Part of a small language model's weights: 253M tokens.
Each number is 500 + 40 x the weight over its row's rms, rounded and kept within 0 to 999. Layers, rows and columns count from 0. Numbers have three digits each. The size before them is the row's rms in percent of the matrix's.

# down: layer 2 MLP down (transposed), 768x192, rms 0.104, rows 633-664, columns 96-191
# up: layer 2 MLP up, 768x192, rms 0.112, rows 634-665, columns 96-191
down633 103:547471538533545497508477506477472484504485501562493578524475498419492485479488492442551469438534515527514523480556507500505389501575478574522441478485499529483484490538516537523483434425527493441389499530514460446440488524487590528541572466431523531421472478490526556542502505554525454499
up634 092:461517483438431519500520476523515559509514461424496448504523484566476538531460548405521554514522499518479459472437482533501501420474468449562545455582441564493490474497517456509552480492512487486487491466501470489503539478478442470550543526470516482488518505502505563472500495518553517523
down634 088:513488528527450464529522547518553526469458568558492493431495527558509546547480431456512573497485526491507515494470536473458530508461493449533492492484524492573540539533447545483527486490497484464587454556507524498491498564490490530561505550542484463434481501532420406489488507511522526556
up635 107:455485527450464449456509516548487521506508517518544531489460495514565530428498554494485459477594507502502491490473558447513497541502451472501485514522486566521539490530474535475477480549544543556466548502510435478512472453434549483543590512458465530665450563547577445550534533554467433506
down635 099:549501543457462583480532536489549477488429484453494564449489529467501536401480519552449530499463490490482520494517445475577551556501545465522479511434524403523486489478510467610469514554396480532559541477547480552533512496533538465447470477556501449513484538493493517476475442524548502549
up636 093:540565477494518514481559552470434495516572510434469495528510499494440550470534535503518436494525494426500503530418483447448548527466531462492503473498504513554478518511548452537480480579555484493516521524532521472589496491434511527539623555514500560487506459462535481555548501416517520522
down636 086:528464494515529521461499499557551420556522510493513452490502477486547444537450548495447505417510539487490427529563478546511493548502490539537489480462530542430481445511463529530504547454516490486697530466473505548500506469475472498519500547509545585450500488511491470410394516582578474505
up637 095:468495472460446464436514505470512490497504467495517516534473526561535530533568535459539500512558537501532458473464542488510494503457483546524471415521511523494456490498464557482510561458667508561456500569533478461553533493533444500466508516536504546483454500558559592500479491521484502501
down637 097:442491536459513445486471503522484421507452553489553557501444553454494502535524506506483476470540589490541517515476574564478401493434504518581444576490491463507509624546464474582503485491519537509509518635483482598499472543466453522550432512472548522456442518550494478507520505521528491464
up638 097:513489512501454523479548490472377485499536542460570499506475506461547542549459510514572510480521498481485449499496578449496534450401447455544549499525501542505437484501517460529566512559565586490471456494490559502530489643528505477476480531472494510538475506488511470471532482495558406473
down638 098:470483487452468487519434507499488491527488550505447462452452538517468449429448530569507469538497505520525561493488447516555469465512500487527404530428552506493561518467488494553435432449470486481438516499475459474474541456494436487477523444544519544523427537462501501526545542499545449466
up639 100:448456517444505514499556545526511577503533440508452477435459417557511493442463472479463499499502557510497497480519495537486557448460436464520509537543490470482510518454516427510468463502533489484506504483485563536510481516431462484512583584496481539519518498455500532481495447547455450632
down639 097:487506408468477533476437513501539477515504448492566458455637513486521494520484480450528529506471526507478556481528504557511498472527439528496483486532498500457507563522414549507492518557430500476502468554513414510532493547518514453458531560547517475491489485535460470501535526490541479535
up640 093:459511522573475475447648454529518568532526440488472457389489537460497512484529467527501501562486515467526507524478416493483538511482468485473473508570471506485473485522488375543481502448578488466515491477520477475543465526482509437460542544456427540511468468492532505544537453496462451549
down640 084:528544454393542511539494516518433470515493491542572532511489459511525475480530494589501500408406487584517507501445465441521500536596495510492522508484540510474531463439429543473530545514435501503530483461454452564451477560463495489523513485535449465533534525521472474567430521506560544520
up641 094:455486537484478506515515564469525577442452540503477477469541501499511549487468474445478510502541531483526460485518408491494448471567517491422542456528493502490486525427416442526539482606503480507460486473518432483544499482475490555565472472480504499481490498480473460568503435493560490452
down641 093:476505479528545588532549518435521500501371445477522528508473464480488512448489535565551548562510525462599514490452499509538507460564507526468454441463452445534511436561495530574464567514477527446476496524550542444499442501512537515568429548543442485512522512466491478492490510455483531474
up642 097:488498530498504457470491520504503437494519552576534507463442478516490498490491577537560498451465540542534491458511552452435466525500538494468514494465421517501494533492494462490580541465534517469484516475519516578512539556469567525440496506445417540533480535452518575533491455435541512522
down642 093:484507407462425538474516524536513564479556542497509502497524443540489502482497422472486481512501460476520531472528539505519521538462549509420588509520501594435560448576499559451444475499456575498516456504459518571512488488476490557490549519514499451494546568564512533482489504508506455517
up643 107:499556538474495494495493475513518485448493486517474486456471536470479578520545581510539486572525566455491500475507475527461527504473495495506523494534490524535469517502522507481555536535494510534482492508426485573582456531474571587500476529529423567570458472443520485469497475429477497569
down643 115:529508396513515500501564427491496444419515465506554540526553472522512555504503440531523526502490543504448420511459493550474488458481502472498495500534528479557496524594441491530528522489517560535454426486474507499499435477480503506487518472494454538549520496499473442512412550466492540544
up644 105:534457543447432522546496499504536487480504450507490502480456492443587570527493466423496517502516540568467430479485503452530467541528480517485558541556498499474468555476434428493447453475500536567417548517474500564560467448439454486558509454554441478510500457498510527537542581499488426452
down644 102:544489469453530500428464489525480550562415500550474527568461586508528469466472549461435500533547525471468448515542485525542464547505486556454482467533503469531458540491470549497526478530465494523488528439529507540497530484467459488500513456555521518466499443477409533443485420460512439482
up645 106:502497537460487547524513504561461513390536511481479439449489462542520523539520557395540534521544473410515552511483500499418483530482562517400473512584514493521555482484480467486508504512535555457456478464529499547542501531463452512532461527487480545517487524546528506524478502567521489500
down645 113:479491504552512481497507461490472480511554503508482468534517521497517542527551514533504548440574529440553462429531485506521490451455588557472532422515434521529471417544476425462490477493540499444447425557562521511428451465518525450483550529540518450460538558552552489524479492531503478452
up646 104:456474591471491538541565514477454526489506497465550531480513373595542509494520503455502484537495526465522506523601518518467470492511458438449468495513491586481532553460550471483511602424489552515452512507459432452516514450573567492521537469517473543550499554519502540494467480481499493539
down646 099:485476498469563519571440457503447560449462497553481514455500520484513513494474507556459485518474485459523497510513490500514540476486460593427474450502436555545544527480548499532466540544526480538538455503492489428491491371473416365484533464544500548457533508531528527471421483492519467610
up647 096:501440508474536492538535494527497465532480578507537465516426495519515557560475527477583507463524462459470478493426501380484546450558469416466556501437415511532526504514472495513510511611538428499483511527479549563482473555470492488459519537513499485551450542518503518491465463548467453449
down647 089:556537500546505524458492536488474537453435453438505577444566484551560545402561494532499492483443462538516566469561559576557525531487455487498421519553522550439519459558467517494480489556451485556477479467511461492531496459470466518488486569481542570480532421524496470500553489544568499451
up648 107:541476491478477544507500513578441504514614466577447482473476462524465431526520544467512522551586566520498529481519497424506461449525514479419480485529503466509595476412420461472527497558514507539482504455521415541454524484542507472490487547473476568525514566549565527477494496514501483488
down648 108:579595510507531519550454489507498469471451550468487477494513514480503481579534585490519510440512446500467523573522569492493520560460558484522444448461538495429547517431511453494590533533452544434483555490515469492540488443541533500532490462555474528429570475545511483459503500514538488467
up649 099:440507525487583442515465484521503550540492492555413451481496508488601455495553558520454474587532490495565493517456404514461518493488501430526524550436526536506438512476509478540495519555562440551494533494496496553443439550470524554481592442473482505510506541494543495468489453512475411577
down649 101:493473548491495505473499441473484520444538501480439518467446497500491506470539470476499512506545433493569484523448527512490548505548490524514439464544478552534506525411566516534532450556513431483425425519483510527453449490499523488459548443479450515492547453545466511448485432562543449514
up650 111:469443491525471472440531486604489490519587529446539454443458510480493548508519582514475516470575479446512535407532539489525512546558557539447477513541530475519533460535487538585482527551562488522510538458513490488537465516413537473515514552463445469523472448494483527483507490526488447563
down650 115:516539507502551549444518490497612524485456510450499522515512503547437493588505514547494530511502415442457471419554486473487510530476517491533502534521437486483426613454601460550478523475481484474460500549491457525496520546528549470485440452517410470548491481510437467493483491531511499427
up651 111:510525511524471449470534549489452557438502442496431469513554439425476594544606506451544448514471515467491487478477460489466493541476532456507533540541506506461560543444473478564514487547518487566462525393545482503550467528524497487511550504464549451496492544500514533502497467490492532564
down651 122:478537464490580433531514506523496505485525477484517421406505501495516436472528497497496407470484500473555478461519458563503474528509643382497550471503540508489469513510570451525512467443488531442462488488484476500501462487483488486479542518466483519503520601444587471524503543460533465599
up652 101:441503553487457502518506477477529524451487493432508466442449460526494531531512571499505457598503531550460478511544503466521481486414494488507475467578485506435484535470451460583519514462485481543492539586521490478533506503542488495481520498536515568462453477446489449551437549490519475515
down652 106:523552502497439511440607514517500539421521491466465462475478453465511509523463490390584517556549526507559491465461543500450476563430442571473525514500513541388492453533490512501526512449495559513452497443497491603484557526484498442552543492485519485491446480464471473498453472504459451534
up653 101:452548505447492503443576551528529428483556441531447438417424505507468518559484499540497497472543526556441486443425526456522617562478474469521486504551460526432449500513522454561468508553509550523500530548513486573583490544508507533537499510457488544559471511515513467549520461506492560553
down653 099:473540470563598518503531521434495484438438473537582442516511503481427481440488533542504455487487486523536560474472456529457510497501495473450408519530498451494496571518463534489430494510442514526555483503498526454435467491478559505471558524506511478486465437513470512493508459453461545556
up654 102:497560497456508550498565477535514489538569471546521411478560436531461455511489509481514470514476527482510473493520468535485487512537457491453489559491458505467485508466397470478463503560518562533508562457557434595547486484545534481515471511532465573498546536481512486524491475483447536522
down654 099:495482547564526496429530530530517490467537488508567436455541459500484516536443516442487542529489501501424471509561586490513509471550519486492530497539527522512558409549515408485523493544472412447511510442453500421456462501480484465524517474547584481475505470536536511502432564492498541570
up655 108:509447511525437469504552492588468462537553494488552516479562434533531505443519507516449425496463500538442477415503531521460531454483482463520553496538450510495459498412482508590436485551511491531499556450544562550579486465485499461515482558528499526558455500442567528540476546522512466565
down655 108:539485472500406451464518556444510500489593484499527512490488490510559522470455478463502466536524419472490535576489600499505526508467567502445536517501458463455515439411521415505407448448556487525532558526578573478479493541504484508522466541471522487503516568520548461531461452432524529576
up656 101:544478530487483520493602468517498465485545462462496446549553455496533515511442502464498502513540542429523449522553419500523456459537449529561496489480455501499476515526427495538504494557517429527424530485536456613508470499410515498486523539499520519488509515463513487449516439480466524579
down656 097:438441482550468484494526421497503426460464508515555472504582586535521472511425476543518483569501426562583481461514484524503484513513448535496473506468530567554552438637501514485489492500465514481537478499525505524464508569498518497441477474455533495448523492492502536503467519455521484437
up657 097:503551504394546473511590453489507495438474472498566465474464484494499473498469525475547575465483543502452482494422582533544503431442515449553555508587532561538439527467543528514515439500476516545484496527532449518461555450441490462444517541478512485512452513453450491443466488486539536519
down657 098:501544473541519487467460442530483490495498526478475534511451498410532521561500475431515498598565481561543520512515585482394484518536456513465536593496448447503549538494490457485585508447508498510425539496438560466490502492524442518462504484499431422420499470525445511443487542531509576486
up658 096:419447493492483528505583532498506488509499468471540493418452570486458505491481455507398496503503520523609438537494495554438533455425486525439477452493469530544486439512531580475529477481520570513483466541532497527525473534493518498451506489420492563499469517531509517505577502515470417539
down658 093:467490540497571535496463501486486501520517457463481469479477497538517487467534543433464485471487515532535536507558488488505373438579524493493527490506458510431480487494472541420444504435533528454596505492422475531514497521519522531498473419506479494512519513483508501510460445555520530506
up659 099:489547501500364513495519554469495523464534428482533509461500523446494544498467428525541575449495529533523526515547511474453574476485500459535519513540490560495487499501506548470445455537524585526459516505562491493582492453462474571548489480464538535556475507420518525499550502485498476464
down659 096:524579448517493497482531542493504488508452472526531474471466532523484501435545530546525449471456503465469454502375489493470451513533463547577525513561546515478491466542564424475477541492489438497503499501470514569532490490520514552503508554488510384454564526495507505453464553496563551546
up660 104:499487527534537498477505519558447500487485540522538423455556495469516538487468563470554494588485589479477480492561428534448443415542466462423579486472457572432441511480512420530480537515524503517476515500483550536491461482508545552473496487503497541512490536517499525483459516512543545513
down660 095:469472519502528548504453563509437531509492521444515561497472526438554613487508578519508459493509551564503510538549458514540424513489503562507461520433508431519533527463543439491491545510514491521480456531471445542558496489482499495477462513499541483506445494532546491547511507534535502579
up661 100:527460539539436469540501418565465508494563512451499494456517518556569567486546504554523541446494559462498406491551522492397567479546472505518522476508411496527474431471617492507489558437538504496472519491471583487590530531505543479519491478500458503564473524399554496454519568458490468487
down661 105:454535537526448521561422516504465516453515515509497410412437532453476517512499439530460493448500476521424433582467472498470473537550533560508525531521548559534517514448536527546508468490497417459492503485500488528494496448487495452551509532459488492501454482503513540522449533429542425417
up662 098:431444514513516529517469506603545501515550475518435478490441444489486507505479512482487518575545514490477502488500574464430460529490518458481512424468437490476512527394427455482476535475548475534536571478524563497466496457473503450454507575494448523504531519533549553563523481511496496502
down662 103:446605501507496501500461485468433438522536465441555467519445494549544492533473526447517496489489491464560427593473554476475477565542498509491511508520496544512463520468557468483485495434526554504553535557492449530462479534537437501466476450443532515479495529528420506517455499483584521491
up663 107:492461476466469562490515479536470508502601390465533447415510413492490507487498518486520471463483568519448514567512508442514493465568554489461541515569504560548475506444509489504464512535501562578482574391486510514615482499447510466527511578490521467511513487520564502564484476529534498460
down663 107:481539501482460463528522554564571559531526480469411581504414522533538518491552475559471472556432536529510465490484538509499528487460455508474429540470546513392538523496473503438533510507458477512580473511523478457483536548559438448472407535533559448576508487532541487537581490511476577552
up664 100:494470526523550493514499424583493536508530482470481384529455482500442451512563548534437503479485553529489537494369473447457488478460454473489515466455493561532465577481517541542562482512549495513515521416441459480568481518506484461504581531476443495425525480508503459505480449525507479527
down664 098:541500398450513429501432516474497475479498502519545534449522482529466516458529493562482450453563523513502488432563531513433513468533427468525451468501482532573434430468425480552445464599444530513445552490482490527507407498473556512552538537541521554473556493466502482526490534530459492496
up665 100:504515504409465546427586508459443482484533490538551535494510564518503518460492555474528529539495456593550473522479520449412547443482520453499524468472465546451478458528509472502541544513531472469495526543500553532570480552438546531512546580410435497516506513436524460478522537528496414599